{
  "n_layer": 14,
  "rope_fraction": 1.0,
  "tie_embeddings": true,
  "beta1": 0.95,
  "train_tokens": 903400000
}
Each number is 128 + 32 x the weight over the matrix's rms, rounded and kept within 0 to 255. Layers, rows and columns count from 0. Numbers have three digits each.

# layer 3 MLP down, 576x2880, rms 0.0422, rows 88-175, columns 0-159
093141122118063133186125143085085130106157142089170111139142117156138131158119119205101090078105095126110119107115196131113161159228154120111165111166113140113119111120199090100143133163119098129136144118068149156126135119114170124125077136103115118100093114132130110101172112183140116167097120128095118127077078150146115053129135096124136096188146098123135069099125119152144148145170144130051141064142105045150014142084138107082091094115137205139096128169118242134065119146156171
043145120137084090039100135145153091181118146123142124151123084122154118194147105169144136152204164159100095095158156055150119137109118192117178110062129154118124108139098121089156174110177093127140165140104174113116154139179167150058112111124082106153117097136056171092072099188095175164170094128105163178083140127113115141125065154093237126120104165123132116121133130122094173158164094134124103182066150087130176108187110154149115121122146178110122141177115121115081194072143178
159122146102133113083106141178119109087143094176100120135127140117128103122123161136131109088117146136137098107154091136124130145140138151110158082191159142128158124152108112151145087106123114159138135110128159102124065123120166148110105113153151134177165169106106109096176063115063136107107115067172190172100071137103146146145090120147154092147078098067118127111173096148102119139144098092094146137134131107198100176163153099113072092071082134102145126131155117091089140142131075
132137055122130116103128088118125160171142120143128086146186166189145142202090106093080112118064157127163136118174118128117180103071180074090154106112131123165112163084132127158190108165172120158137165135145090110113129131111129103166128143122090148130124055123088109181109108114091137166100158086129148148096179134048173124145126131184134099118139130189128096172132161112130122111145134140118130090115129148201148177135145083173133142172128173124150174131091110155105149156107105
128181103141119178115125153082163129105099092153119093143144085091128100143105071139112089146134108147136129180057119103130165186141091145122133146107123109110195132137163165182173103072148152127120143194197167162144146158148173123189151103152090118143155095078112119092144134167122156149137170187141099148140195095135126170115168113138139114106173142228140167166123121129051119133095167082148123099140133141119076119139137143143109110138137103115108129178161175122199138152192176
180124158133194119141163197199087104077148165136066090113145167119120081155131142105139104109120177235150120043151096167118134106129098172132117132114082121124115123073114071166126094053104155192090104063123100111121111096122166165075146168159093112125128177109148093194095162105152139166154148109115068123148182146097101075142152134129098146163142167140153131141054166151137201185090170126089106087133135153080097162112134084099126154072106155088133112043160173161131160123174130
151071167158161182131153070112066129175124120136146164101169127137106131125145106109187191240055171082136075159105157167097142076126097144152149125083150138104207109118158164113132178142126186104085111108170113140075166127059107133125106162060123108107097127149133187135151082129102111168157119131152115071128203157109123086113186127127174136138099123084143130128147204163121115142167127130133178122135159148149055189161124210079111185123097147097056114127160142024128111136103101
097116129170052109131089187148110085100156095099073173125197142141107128122153172065156135098118170129107094090095179157160143073133094137152079079132113164209119100115182081117163151106156107142176169148136200167117135136172099118082107116129158130121081114150142102101112142098147160129130090127121111156123061058131098129154156125141109108117118144153161101180058143165105067133151074135135102098163096153169118161119157115138100046171100139128130132142100171163146108128000150
085127104140107136112132113140181123144112166122112141156120138055078091097172152160124112118133080084173169119098139112163142100139123148127177160145182143104116173156220119102158126125169089132133135134101136171098105143120140154087119150154106153180092104090147083098132140131171113184131123135147123120080118129151146104120124091136145151093136120156132122137131047133131138091138111064110107148134130077110093189153074105110123148115123117106165085129090148127119108077122119
157130095067093171124179194103058147158119143092086073098176150118091137157112128078081130095159175114140142170118125121146158126110138144047164113151176084107140117145091077140118093150106118168105162166135119116106082154155154118123128124208085123111135135147156193122103115173189117103070123161137088151140117175141105122150152199153134139191166107094147110135107090099132076122144164117072146178132122048134123115174147145164146198080131113132123099125107100105150085118201148
090179078161091152161087093077114191134101089192164131148177138185156128148103140091126137132116131129106156060162149144128153103148136179123134161112132161137085142112125167173170115119078089085080102083163240115139141170109089153133120147168160092163157100134149127201175055167101163131153110060175141165058143149116172169185081184106094142135119072134078089133133145137130168093130148115122057103058118172128127112076127103190126152119097125064099173147134094175109171098083157
086137129119180141118130184087185119192097054091127104119150071110148123134160152122113108114172156151132125160106160119094165097135100157092156140070123151154134129155127093161138103142084147102165190123137114174062100123153155134130144131119116097126074097128123124135090144131077149160145157093145144158052156142160150088049163145137134135095134131138114168119124130139167128169126100074140150090091144172120135054116156152100121141100139064087091135100082134095140104158191125
120186133126121131135152138153154109102106147149192127121105110087140121157114147142167090197071132137107150133147093187107104132148102151049123126072108125091174116109110180182159111135116151103070151133175117099177139150104090100167091057095101119139038149108090118160116137130109103156115123089169176184128138151183111122145112104083150130127146112121091149108067198121101153106134152110113135209088102168176086110098107116142102140107123099070123123151115106110100154117083155
139216188111086164072081176135127084094120077065124112100131181079114132094110161197155120122104084129133075168125100129091104130108105141133149119147128156115105128115138187125122132191138142133119168095118119085168126111159147141117137142172126132194188174077159127095126072105171125080151061125159155140142099121148135169112138146103172151134153137077116138138116082132126081155132086168130128097118150165077141154156132114146084058090138149106135159100149144130086110115118087
152075081078125164120066121135097116149130124184151112107128110191096103133074109133153069131060133141101128090184156186100167173168133090139156114129058073125146146094150112161123153070155112157127189135151155084165134147158160112147124098151164123110101195080168132165121157112142172100132071130076076105160106165127142142164136161099102139108122126181163131138168125103108177154140140176117130126085086166077084111121091146125138142091127152124160135127141111141147144105064083
092162135181103168213133113137102126168138120172130161135130144095112137083177138147114081101128132092133149152092130129127171103147168184125115119137158134113157121157107146186122155053052126072085106092113122180152144080084151091157114100115147146158202135142176127114103147088085223179200161127160131181193154133112161127062054129128203128126208098125059178122125097150133081102118101140111124164156163136139118106104115211154122109124134123084098073124103097160123133158167171
129140188134114099148179082093088129185156120143143126124125135137168148167091086102152125141144159157129155126125106126126165132081120173106117140148099121105143090106059111128134167121095099106164113116142055151125154119142146124171150173117117205094135144114098130155125183190155111116128188113143154150170096167141078155149106109112155132180100142118118123121136166064143086099070108134173076149128049139152134150168085114165105145099118119115120177116188189142166066158104124
104176117114146130133090120096146193110179170134146108182110095125153142136137153082130137090133119100074178084140133167174106137170187170167145119141091104114150139113146085113049160128167127158115153171168084095117160158062162111143187124112166129111186117124155153084162126096114137158126091219190106094122089091160128089180118107139161103093137114164156049138145167120122124170088102123145140114120142112119135106112109129155103058129103095194143128162088136082069138168169149
171131132102132122107154105126133111097070139141157191131091088104105114116123037134134139123124119131114117127056038118130170195099123111125083116098129123087162150126103172091110080071097151167127130102185154091111157115125144106134144103119140144148154094167137160148124077098129101130098109199098165096070137093085152129142133127154096096085128152121134108158113101137151110092107084123082089130079169131125131093136100091129133144101104150132155116131120129178154139124150095
137142148134089128125158115108123140089160167107122077079183133114123153166142109141105136070122162157158157073178127070151081156116145123134118109189159152094127104148095082085137112163114134116163099088152081143144124098156131089088108075196121156131147116102098127146098143148094106181074119094115181114141130163135120211158116135088133116102139076220075094110136110154142149117109077058101117171117151094142061100104088125114091102071149140122129156095067079107160081042095151
135172078119137114109157108110088111136111130177179140137151193053134146085132047118168111165170129145096169135109147109189113089177081134142095145171116159173109130149166201148158135105122153166185143107115135142127144166098062134133159126145159113116049150149099106205129160061111155197155139158124103119151099175143124171129128141115099070152189131138131152112152109178151139066157095182118174133128063165102111077092163124087127119171056190132158109097114158113137086095134068
114140101106145117097113169082154127111108090127102112099165093158112181124142124073121122137134139105115129169142150184133157119126062119120107059110127109154137102115113109104122163089100121193118133174118112138100133172137095179126094161128131064124122130131186115096112114151176195104093140083165171105121050104141086146143167100153109156194095099117131119142131128145081126106099133136073149166169116144129137107151128113121062100096111144148096128123099098107132081161144130
130139162119075075121129097116093176144103171198128190113086090157095152157075074175142146103156114132083092107180102129078125121156117136116075176125124097115112105124191042163163153107076148163086085123112132197088146125142124135168157138124134103088078120123117097107156135141143188173105075057139080074122115058129108130064155140146169126164099103134155150174148156099112147204115110092124148110158125097144147131122186156086138141120161142131074083174143166099151176124176126
129176138114116104177136115162090181112187189143131128093139145156126126149088119107131145125093129102114154058163101161108144155054062101157076163162091120112115098163089168066153148133077191103152132146095091132086208115096145055179141152181145168115144190185064132188145119109201144141125209058146161165076121118114123123083153140106102064161053093105159082108164112099174099129167134126115138142161097102129170094157108101131171127066052074166113151173148110100110151112158128
109115133127160164089197126131150131151144096147119196134085123081131161135099180111180121177136124100126127042025185156080121214114105151141160151149114163101072034113146112142126166093184113134068203134120080115187167091130149144175149111121088122144179190107091168102135136115124151130112161087138112127140129171123074091143098125181130120137064150095114081051136114124156126116127099141123136169118099107184156121091105121153120188146138072168096122107131158117142163131180135
050184200110094122088114133100110149107082122085146141132138083149149118098132170112159098125144123127172142138162129111102110102122175155123130117092133130110150175100123187133125157067070169121113118131115142095107104139171116175146140082135118025092157136141103163104141216085197140155131125139090073105168072183118162145130146131070115114066147133119157138098157072103140162135120095156091152129074116126082091132167117127219135123152113150137157093094143062175098116051175131
080186173096069082193108087082149178084149141093122105111149143112117154108125162108102157128100123052140144123144107082093087166128061149153093077148143128165123189140135174149148089136072113148175151141165115198091061105119136114104125149126104172194152110094114071145085120142150115073105115090106135121139196119070189132132131129155150077122116165095126104085104146113119124164088149148106149159115120141207115188107090085184184102155111144130136136124171127158130107139079192
140043100183100135146123205113142084097132060111154139127137133109109145122063116102108125106148127148099117148156130096128137129104148119124140154072134171098119119069129103167076103084142141145149060118094174126153119117142109159178131173135162155136109161145148101163121102116096119092072142111171159092124101075145100152148094105073132139101135155131138051142106151134066131143151098194164184141165127135024196101126089174096131173075142082135134140129103126084081120125152126
187103176084144092145098141140119175107177146135130185131125181209152081141154178128185113146106127086165109128150140124144096082110151172168125140103063147138114125180151157164099103149211124107128178125088092101116132090116126198156116140104050136171089139169124095128157194109129160121118108148164159073117161094132141145113146167074142082114111102073143138074158105129095210119196061154079155114120103124096148108110171145163137170138100134108097166146125085094128175107105075
111092118162128059151108130129131132137067153126139133190148136168149138135137132126093148132141106190143097168215111084171129135146163162190099183138141121160124086091077083111099127127144161132128113142154109183206109108112173104133112127124099131146122171173150141141142111148132077137141053096085080113105112092101092105115120106140152128118180161140115133164117186181112137169129130120083117168122144133136159113127066143128075083103138065146024160087144082183135188072189129
120068152143132105120141138094153107110115099055080120140099110141091087094155130122104132145124157134159176119142130104234157127104144143103144128062129102173129178176122192171090128097107102100111099071126165136119098148149101146151124155171106127180097146055122100098123099114130182138109107111094124101083182119199179152104153100130111108073113122127111124196120092199181160105158137128148070133158159158085164095160114113116122174084134106101171129133113115136121142186115173
107125155130156082103138143134048149116199142117141143202127158133131150181112130111132130098072086208131125150096148142126120191130076102110130119188112114124178102166104082071111151099152124116090040143195107163140126119127112193182142139165083128127164152106112169153126157155169137091092148081108076131163107128068110115135105187109140152167115109180154133073113098130144106155102097213161195158111139117090122081148124088182074150096152123150125139177139114108124131177151085
123132140147121165159106145096132134143140103126126160064108157123154089068167142122130171125108109082124142119199144072169130135112116162145139156118163149173194149150118085149102101135166112142083096152126154145111162165182146108190113121135212129092106140141059151150159145125112128123154117145156129129111193193181144144148144137119123116177127105158133123094158099127103150189122100105146162141146143126090146101177105145062136146144087119110079133143177140159119156123137160
120071090141136177146124119104121174170161125138147157121170132130162124125136097178096130128144140153151148111135155137164125130143098161115141155103133138136120127067132116160109156111129147181158156112058068110096117122142139146157156139127151103166115124118162154125130086148123164104126149148127174098136157137135154147191130165102131144205165130072118136101138094174074173097187102146188179142161085120236101084150162141097130119157191098156139132179185089118103090089141098
150073095124118069107147132169196099128100115168121067139117133173113112126161104142115169171122157123144112090101116119123143149128187112085183132151115117164063023125125109079119167143079079142138137145091141080165103174168128141159161082133053181134132141122112191145051098177188116084117152142114142154106115145083054097102088153174132073162111099112095133174116120096100100101113138156123099190123097114122105126090127099093084099102111144121100128118147186107162124123083122
097066099119109098186152143168147133093137183107162091128122139121162097085121076186159122088190088129098097028167104148180095142156123113115153103145218196115085065130063142117157101134170138144065106131142117158158124073093025134170144142106097184174136116169206091052129145151085097116104136105152128122020077128155074049137064172164111117138105122149113109131152122142135089154108117123089092091104149180170112106101107116122109164142131134143088109100105150125136062181150105
100210113101095078147097190102133123110148159110145075129115131121129105161061138067151105135155103138143145122094117123118125153135152140139173133113102134114180080164146147119100089082083142095148097125111162095135129093151069148162111113142124180099156092075155149111125157151243149144121126081078131155133117130135074169138091140103113087129155117156127061117090107086124115155101130123099164094111082106163141162101116104181095104124155149074139130142096115076129137139127141
118136116094092089122092165097134175160100127177102116137118128137141111160123164102184147106158133132168136122106150129097112124116117123121095160111074145128178105067080192156103092075101104126129123179138121068207097097142104191055150145103156090115083116162090092097146123123099103031168117129175124102080155134173099201180135119140143113060109143143114165082138119080090138132111163120122113130108068146137106129135115176116088141149116049116146150111145143073173170104099160
140093116181136077125171096092078178087113144097164184146081043116087126148125153155173126101133092184140110135099129117122167116129075140071182137051185125161092147163131185110080140069106123087138175158119123120098153100150105119166124112174073118102124168161127100150205153108162121075112128068122090144135151154076173143158116093118080155107154155091084164109224139161109140106183163131104138060103081150093148094156143108139137135199109155113095150132095118092118072113158092
100128111085149124140132188094131139097132112129162121097191124110118134124071077110177133082170110154078070120120134125132161158090187132150102126153090142090158185124201110141097126149068114163112189146173081152119166105119137134150112165061171114219172156082178167146133143106138081107119113129117057188108111078133167127133145147156155119124101152130148104106091146157077133168128105155101146083118138062074128126137100124120177110134121123139107063145139123178139130169164128
093170164132130147144078103153117179136138136090108117151125141054144153099136156080043130158129097105127200147170144144158102141160185150164138117170118143135100090098093130115143103135096093115050131085087116138107141186107108087161154150129195145096120083126161149099118142099116125073144181092153147151149138167092128099139089161161150154165131099134203183094164125129085159100105147211108104068129112112119098188060168113160122104086036081149128178102130095111140172122136125
142177096139155148112154149114083212103089114141160112135108155106191102114143109143154142104120185092104082126123137116137140154127091111149129130183132060138157094140081146108138097094172104120127095158121073170100101079097103130162123133161046123115127122092121085133158090171157116172122145159121154106147166166109091061125131171151142156112141151224162133114131111182115177151087174129119036070101121155150136125098054128099109138094124119061117121061166129141111131165144122
160164135118116105151130080115057125145154159060134192093100147095110165116151138062118087159125185131130116127121145108147100131121142137149116064133092113117149180088138110112148176106175085130127188141120132156128123126096155113137117144084074152114113135163156134107122075144134101104145120117136153144124067144116193151088112093084149097108116131092159149106157099151134164132126151116087157088151186145099109167112149144060150127182098146101155139155112142139155208123143168
128113162131055128126087102122158138152134081172146087164115114126113117123088178097186196120097164146187084112131090145063112153101183109162131113107075057119080153125004139160117163082082110115161126118102132112114131098109131176093181122152077168170102046073124121120134034166138147134109079121132087195103115133148129138109096142094107111096124116152118085046139150105133133132162086106143116060066105170158120169141104141132116093107137162094139084149157138120108121119106115
130115135120234141126124093140111120168175149092130183083089129121120063168108099108153126065125150152140145120082130116174158109137097074131163184127107142206075164084162151131147137101116171091171096166106118169142118150137106207119118123096097089137128142186127114157127128140136103148100102142124083104140176102203164046052139119161116163070108125114128179105083143059066129163096104130135165109159108071099114096127144163132181166168126103201101111141186080106139142126140123
156195130102120131068073103146124079133070105129122098121086151062137120132159154156080136115149119143152154060093133125156176084180168098133167116095145109146116130068127153111122135115110059123128121111146159075101157159107137133107195143147128106082113152084165177075121115120139152162160127143155113160092139066105126116129087126113163113093077128135103120160127081131075080102158097090134098075151125192159104168091136039101157141102127106144175132117106104173141104173135129
204101103028082097072133118128172096166183131167098152122123110146132139090155133094140137092128069125093110129158156120152129109117155140088124150101162080123116170104160131204165107169157189106177139169162149156126123094166141150108109113133156158164177131053154022136094101198059112103131166124145165078129145150116155130153110101176095107150110139154144110109165068120129102099089130147129072173099216154090071171137092180130140116127142145110085150117105122122085094062092117
146135105124135154115108152082196110101126086117126093103161110200107060092151151121147161102094107189108113185080124084066097122207120154101120098149085124118124099113108089108135080197131194138121116214142135123172160139112177094132204149088144151123147128137127104117095179174166149153088093099173096140157150104116096123139147151103172158131118138130163128131041124177111153131123146115136107131125182203118139104089102139083109158149107160145110139074100142145134149108170141
131105170136151136035135164114202137116161107158142086124123099193103130107212128138073111105117150133109058083165113175137143161057131114143145106157179139131162079089093151123079109101103105136132171118113179148151135203175162138079149090116152115063068124101159133111129114111148127081110142206095134140171090079033077101088125147139111186140122162118177098118110106094068100145143121147081101124104138150132150188111079147128133134102182145110159110161142124093126084202126169
135113064126141138172081178098156160146189104141203087080077111094141116158115134111078136088104144139136108162140140126178150192125134140188127065123124051156061105092136127112136087204076118122116146153152146118109133151167151118194127181092124133130134163135133080108085078096145143110133144140157096161073126098054123173165113138136115147105126105108103133134171134141111167144092128146151072118140122183123106145149134105141110113146115133102114109155071122101109120109102168
128101163124097142163094112146175156111151135121184032079123066090137114196138173129149123108130121125168145143149149095143102204092077123120139156125103131151077127150125127120131167119121144160128132143159084174105158102069129146098094161126057118103141086120147085087141127169185199055108122056133174154129145116044098187149166194126133130192134111147121089075129162122133179188131225097100128156163114096129101134138101125129149080182124106118122059123106094119087163145126148
113122128174156101080094113074166080176126095094121079159185122117155143119095195130090127063139107084133176116147148110169113112151158142180110159173084072112151123131170077129093081131142119123175120106150087141106112085123125153086130138111160084142166149186142098120148143129106155091057153106133168124182114153129113159020156162121101129195114120064157125148069139203170155085192179145117080062116216111137129171164106120130098141108142139139160157123171124160124090120140084
148051134156138167151106094115134121136144103157077098169124235115131094188107146106121154120132103132141151128165189140146086135096147132165160138127134088125162185139152154088098119175165095109123132129170184195107132130150143145178102165143061110098127114038192157063135135133178067138176129129097130110145125070144170083109138086157058143163121110120102142137058150134140143116118133139134118081072092139092154135145090122097089121113131119106161162157157089162140117200136160
136135093102164118100137170117126117153120095105088138133192136147101140094099168129132158160116152125125160126121115150146174116124088152151113145152058120146139172107213112096134103084149179096098144132134124135135146196134152104143083142135078112087081134104195131115157127125134086157144138173070133180109151138171172184120144126186124168108151106134101114129144113106156169074096107157131089123180150125125120148149131115168075102127169172122149120092152119213086134123171154
143160046174155120106119139123121174083170149164131138168141078161149129147120138063113087130152073149125119076158077114105093208118131138168144140059135165154197144094126167101133094122132146097052145125086099145185117151122142178095124079120167069164132142098128141156086102126141144143104081129068081102127084110149161121131076131124117113135082092131152134053079121116163108109156134107101174048145133087083198104129125138152132137165140119144131084122121120117158081135170106
164153098139123145148124073141184095142145121112123158098067167120173078160107097138152138134118114181112097146079114072134172095128090085140107173184160117105098155139111141114157069129049188156151125087157131106122111125101088128163138134163148132159138085125103132144133138178087138161154073101182109128103120113146139200132124124089141104160077132120136089073148089172075078160090120084126119152120154156142104131150058116107120131086089118141138112174095091117199115128125143
148085148155145068116140129142103111099141144166115106122135135156123125104122151124139138174149138127092059113164111138049147149130154128141161117176115088106146141133133174122108078136122080133108093128125060123177068158032099106087106109079136144068137156139152105141121105108098143127092152109103135114104162125122164158095132169192121139138097139149123108112141144136109158122061131180095137110066145148181129179137131136109136072145133122147091080102114118160117117058174221
128118158151067177121112163157055134131149123080069154115131190145134120178150113091102134141186146113118110095157157141101112159182149077161126101137142161067107133150095153113189147116100104158133105143146151118153126130078142120133122145125160141123104163136103186085153087087156087132174132124132133108123130045124128092147124119094127114118142131181127179135114124136098138160103141075147118079193151192127101146099158215116109115147130196121120128111076123201180128127136117
180144130107083141137134121172161092134175124164126190153097170125175150151122167147082084133129147137105101070161167109147138137147126152164108058133172077109125073138156143116154160122109121031095136108099122142119127129076070115141141136094109122138143140179148094125092094163129179174108137110112146141133095139117086108158143119157170154095146124119133136158118180127078127141097100160144084140125110113094062179094108124099121148117100111184115131103078131148085120181116102
170127142156195114090202089090115146126114083203171099138131141119110128164055140089124125180101130139141105116133121140099079113162163157097126121115116147207102133095115092166088124132120121090111229105160169089147145168119091130145103109156130133139136104161104113176118156137127197141101141192119145179169140096180132154173094129105167128110135153123146148085131098117098166138134176128132069123120162095136187158059102159139094058085133164135099117096166150198096137092098099
135210164081170186113149125142122100128153135109090129167109119137147116144069130118107139119140117115168100154117099156109134134154121119135101083188092111148086135153178190121114165115209100142120177120171149117159151152113114097074085173036124092162128145184152188151137107104165143153165115176084151119168129109113146124119163095165106158165132107160111104133132199162095164120126116135091135101157101089167122154126175138120135133105120122181136088170105158151118113213070146
075086075167173111093126157161054147054180094143148065106138126131096074154094138124150183146108093166187082148137140124151143102094145112087129140174075086082124116113122177168111149200152122087186130144066203178163120146169130111124094142113114133126073131158125168144080149131211124118142164087056148123165213068132091083139107140126155158100138105156125082113149133157098088091095191183116089116126102103150143051114138139104136106138149124121163115185116112114121178181081106
186091150139074124083141191109113111103168107092104151140149253097099127153108101098089130150133122102109151109183091141210098109101125148167141112113124174171086114146133114170099104118148091068153119070159143163151078126124114160098078107151090052133114151110110128149146154087122172156078061115122125106102118130133085139127107176089117121119168116112165088075091165120167078141165116152094140079126111151092167123118145095091156118125133161127150148132115154161106112148065101
133131187055105124103118113147113109138089114065084201178163106150076157104063090114130142123089131124081121112122127115102132122039115104098121141105085146057117176121131089168164101131120131156170132096148123098158106070172141102103142129154130103133138141151082132116128109126144127098162149090115144132105133109132184106173164138124051107179136089171140124137096148144135136174122129046121138126097082100201154190110116117151103146058104134100132090093134105117095104099164085
110165092146037107160172134079133072158099102165144150123085136183120114131120130135129145086106116057141149085094156114117133116132148099170187139124139113096076122160137048074110078128151094083110205126114165184139118119091128176161160145170148124156165135119109146076115129110167163131086111150132179094155089061132135149074093140098080060153171109165129093085142157126145133111117097130109158145107137131055126180139106181159165087099161157124143144098107172148104163078138135
115119044095088156068124141099108139169161070084076127097133228080088137121085138101125138167054086166148134095118113143122152157140085050138106125100150088154140100158116129143144112120110163069093120126174098115147119139071083076074128141140147153157136169102128131121160167095100127178163151203188192130124102135153116092054165130045126106102133141114147153070115144159175110095118156148097096193130101123120152119142142108137136150127114140129127106134105105112108102115116160
144055153068110086132140133125160077116122168120078120079076125091078146149156078108101139107124108152113116134115158088139114144128158168130137151129130128123161085145115101137160116119122127174098184179120078145084141097099129105133138141178144149170101139157168120128123124126168090104132133114154152098138114098099086119145131122142102138141101100127145149163144148205137095081093141133100140130135112157076132125139107152105140143165139146110157134169093109130126157158099144
133136149125182135146128193135104122092136140093135129110217078144118109137116076123109140109086126182100145109123134113100164141131108108132195125101132137091129165080093091126108093081141135108159166143162087129118157141093164173116122142117130078165063129123113105126106101150097148099106114192127087122111118048127142064135135140150091102125092165116057091119112138135107142176092071169130103082165159156048144138144148130125147147136160103078113120092092180138112064092175163
132115152142181132174106132161128129142109102180080146164102173132177122133137095113105092111129089138130122127155106165087133148109105118117125099168163121134146162121132106122136093114147097131121203138164162085145119115143165163105084155120148160168123136116102137131106093108128121177112172114158142066185103143143134097133097189136128162135151105105109116089157142116059111152084154150138098135097166075183143146118184111187142121081120123123118124136178130143104157172092089
169173131156162217129138109125146160135099146118144121120167177116130139161107133066056168164158157110102115133144159134151072100107120122087188109127160146177171132073143091098120164154180185141131115107146122131086108152182090116142143086102156180139168117130132112156056153114100116049143139142167102123088141144194127128183078077110156107109140103158087082072148176137084122075065101196151112072103177131170161196140150043158184176153125111160168144121116134225105156113099115
116164091148120125124118117138142130107113113113137073093101114117130138167067128154104119153106124104116104163172161126155079101120129154140162197164115149121143154156124086111105145157122147101117106135069118103151090139125145088082158063154087104184120123117108087171158094121146135095127103157195134194122046206124157097098191085161105136149119120142167175117131067115177109111117127121135137085156112124129100133118128116143084159188146136207137111159112115117125140130115198
079075162074107107110133122121107143111123159117117226115096165152178134117002102108153115152104172111088156108191166092129117135138118138183141100165129094126113158083160125124091130083133121101143099122099072144122120023125132182128092139112109131161136132137115155100126139090062086163097216144119086148099127159152150151131184156165132139104140135127056109164177114145113125195082080114125158101136148106172075137079167162114104130126127130177124138183080131103111102158118109
093134090129134099154198136105112095037137105112086181095156155158159087069085123199156157142132181107133092150111162115135122124134115087132129104092180146139137155133155079160150126157152106139111173110119131089143104116151072170140086176136166129159100170181153125181174131063083109092175069090109115189182151109143167146136135150128127125142168162169109188119135123139121116105162124095174124127123116157182130150086140058096152147112159143147146061092118157071220159154099157
151188141158051115108128125088168128109110089081140136084110132122120156142134124174124143156164129173126153145151120105080169142094181088166110143197118156113104130115139071127106136134109198156188114124123116074116126130116117165119124095209102145114124112088141121097127073134165122003034144135141130082132120105087083142108145188128114164122117113110095131093112142135120094049111103081175101107124162181129135098167115126086106189116143174085113059077132106125118115086152114
117064125158147172122153128112126072096163173125108141105134116114147135129070131085119114101109176139114150147099133106145137146129119093099120091104122162125177099129133127161151084159129180122075118133093126117134145149157118186161094150104101171138141132087122105112112098151092111191075099180103120148125090084197093098121149167085106133147054100157137191107159161150144109139128161081141102119131172148151123152114154120135158119109128133124110125110066213193117084140120193
158128119081150164096114142097118117152132137088151088132128119178144133170109172076110100137165124123169090200131105137091146104143042136111164085088118176139188213167206146154154105172128099126135149133104122116120071117074122130124083189094177104117125082077157137113145198123121134189195134135128072133144173108138192110123150082122170125105134122106050128152163113105049139123149101156059140098102169136087092094154134084136092153134077142112125138105165123204111147156089145
159153160121085134164119158133141116157214168148091124183051127144131137099141109118076137131159145047149066080136130102172140105156145136117147135118124132177185143091111124133094071143099128141124075106147101100131117136155122147166142121182114081138192156107106167102150166107166093249172137095088093090110125188198120174100133129162095146145154073129130102131109121122108152157118058114104117168129201129089121106155110164132154181125132167188135091141168153131177079097101213
122131116156161138147137099151143074109127114101155131156156121171130074100096075125095121122112108213146224114105161090132098108149138111117154077154087188168122161124181150164146113127144114029124118098141106124121055172115103094138073069099076132152121087082127119160132174106112139163139104123126130111119129148112166095131071125096108100153092154117091082076140122159108166060045128150184116127142198153100166099130099139085180087141102069103162089120197121141134065052118087
088139145124208158105168126178187114157092140080097077130127088111076125173106129128106179137156162151146163137141082145120148140058059138094113131118155168107165124184143186109128103129111088155155130194159143038120151088152120207086103149078140093122125133095133136086161124164109114148128176088095065119148098109159093125074129095119164107121118197120117091188176195095168057126111197075164185109135148163135117106149105148188076143142161102129133114037184122132122103186213095
081143132166151162102104107100118131127127098103133153199102074164065127102126100111126097140134097110128164135083081176134090183095180178122155122123039141084130168108117105064140185140148128117144060112166125094174123120083170148108157079126110140135179141136143122107133095146147079164118123161143146174081120107109168117180065135113157095105128125108152088163071148121133103110106168162083109069091120141095124138142104083135150173158095102171119120153206145084189104171136154
092099126076151146147153169180134139192075110088097162121138100125134113149092130145121113134075125120137097175077155108165141120132083171124154092173172122144132166165142105099139118112115136137147202084174157051117190183156106109173092097146133105142171120088142085130134137197103126105150199129098119101084130175094171093155150138075131132103113120117108117102147124132108064091152091145100172130127052069167148056169135128110094143123184102107153146110132108172148149073185174
150114162112187054163138063122155109187113102147125107155080061146157118070118170107126132147141119147119180114153176156134140097146127145153134089156173143127116125130145168180078136112130059158134091137074070123145136114087114136141167156128139119102127147146087072095114086108170191189115091205078132160127200160135140032098089094109161182116134109140104134172097177103133081095103217117128063061111144154167154128112148126103065098158103122120138114139163163086154127152105151
107165099093088093104139177138110182162125127154150070168139139154162084095116113145154133126212118174148104135051113151105177129160079110093121169136111130171121137086169199100095115108193082153111120050179143152119161139029142062121116133090121136109170091106175145115160164125129134161186148147095114167094067150115134093186154112088137161095157111193121149074124149154110113169084151125130132145114087174201110111092139166139116175113118111093135107097112143085149090134139144
140134128175103166127163134171091172222129102167171141105166137140109102140106152106123096087082065109127138200178124127228106089129103182109119129094181146129072121163146133185145121207103145129121136094164143163107162136144130137119129144111155078178160142146161162187144133154138136094122161102166133156145172159202135145103103139109144107130151130117063162205084118136054200140138130101101118142133135076128104124180155163118094073117131157106159069208142105105104127161118132
164140111093132100073118142089146134139105136091147094131124110106148167171069079092110112163081096081083137128126152127154077154141115132115123152143121056118133175118080084121077107087092142128097057133138046143131127187159148120166169137152140079099092116165143128122137131145210138202126115115141100136146083197114161133114091079127102111113158114152143196114134087075155112122125148095105106095082173152080118102114118091105085138108091164168095118112146108121175120105129085
117076100082141127108135149117136132193142077111080158117126131164159080121101107102173142113065152161118188054066144141103125087129117130127085117106092109090090106131196149121123108063144142083148146122105125163132132165091106070147137152115173150153175090134087122140198181140120094100108134057068135167114178086151143128124127112098111105111129128115092127123119175074099117083144111136139132103135128113070157164103131129191165116133096166124142111116060133092126148125158138
114112136157142147138079120153180097108111120109110109128081081112125119139095062154119112225083105114095136107125135143117159100171178171072128129152176181156127158129115146136055160165171177112147124118114138111127170155190086117177154092151162119144122107121129177110092156140131112185118170171110135137135115129135130153075138095092134161124072129167147120172160100152126132166095155140130146115150098097108148059160118145129160075044110181105139109162076125123082143088090112
082146129164162137121174164107162144155070103063157109158173149116105138144135155095174138173126150138147070139111127120177168174108144097103134050138136145093167118129099125096102164157102145161109062099065131145084148113162123110152149091091116130104141102132124218113088078111082116053102056062081152143100131132067127120126142105132165157150085108052118136116101123079180130144179212123078116137160089128117125120157147097119143105137061157110074132108147114100187136175136078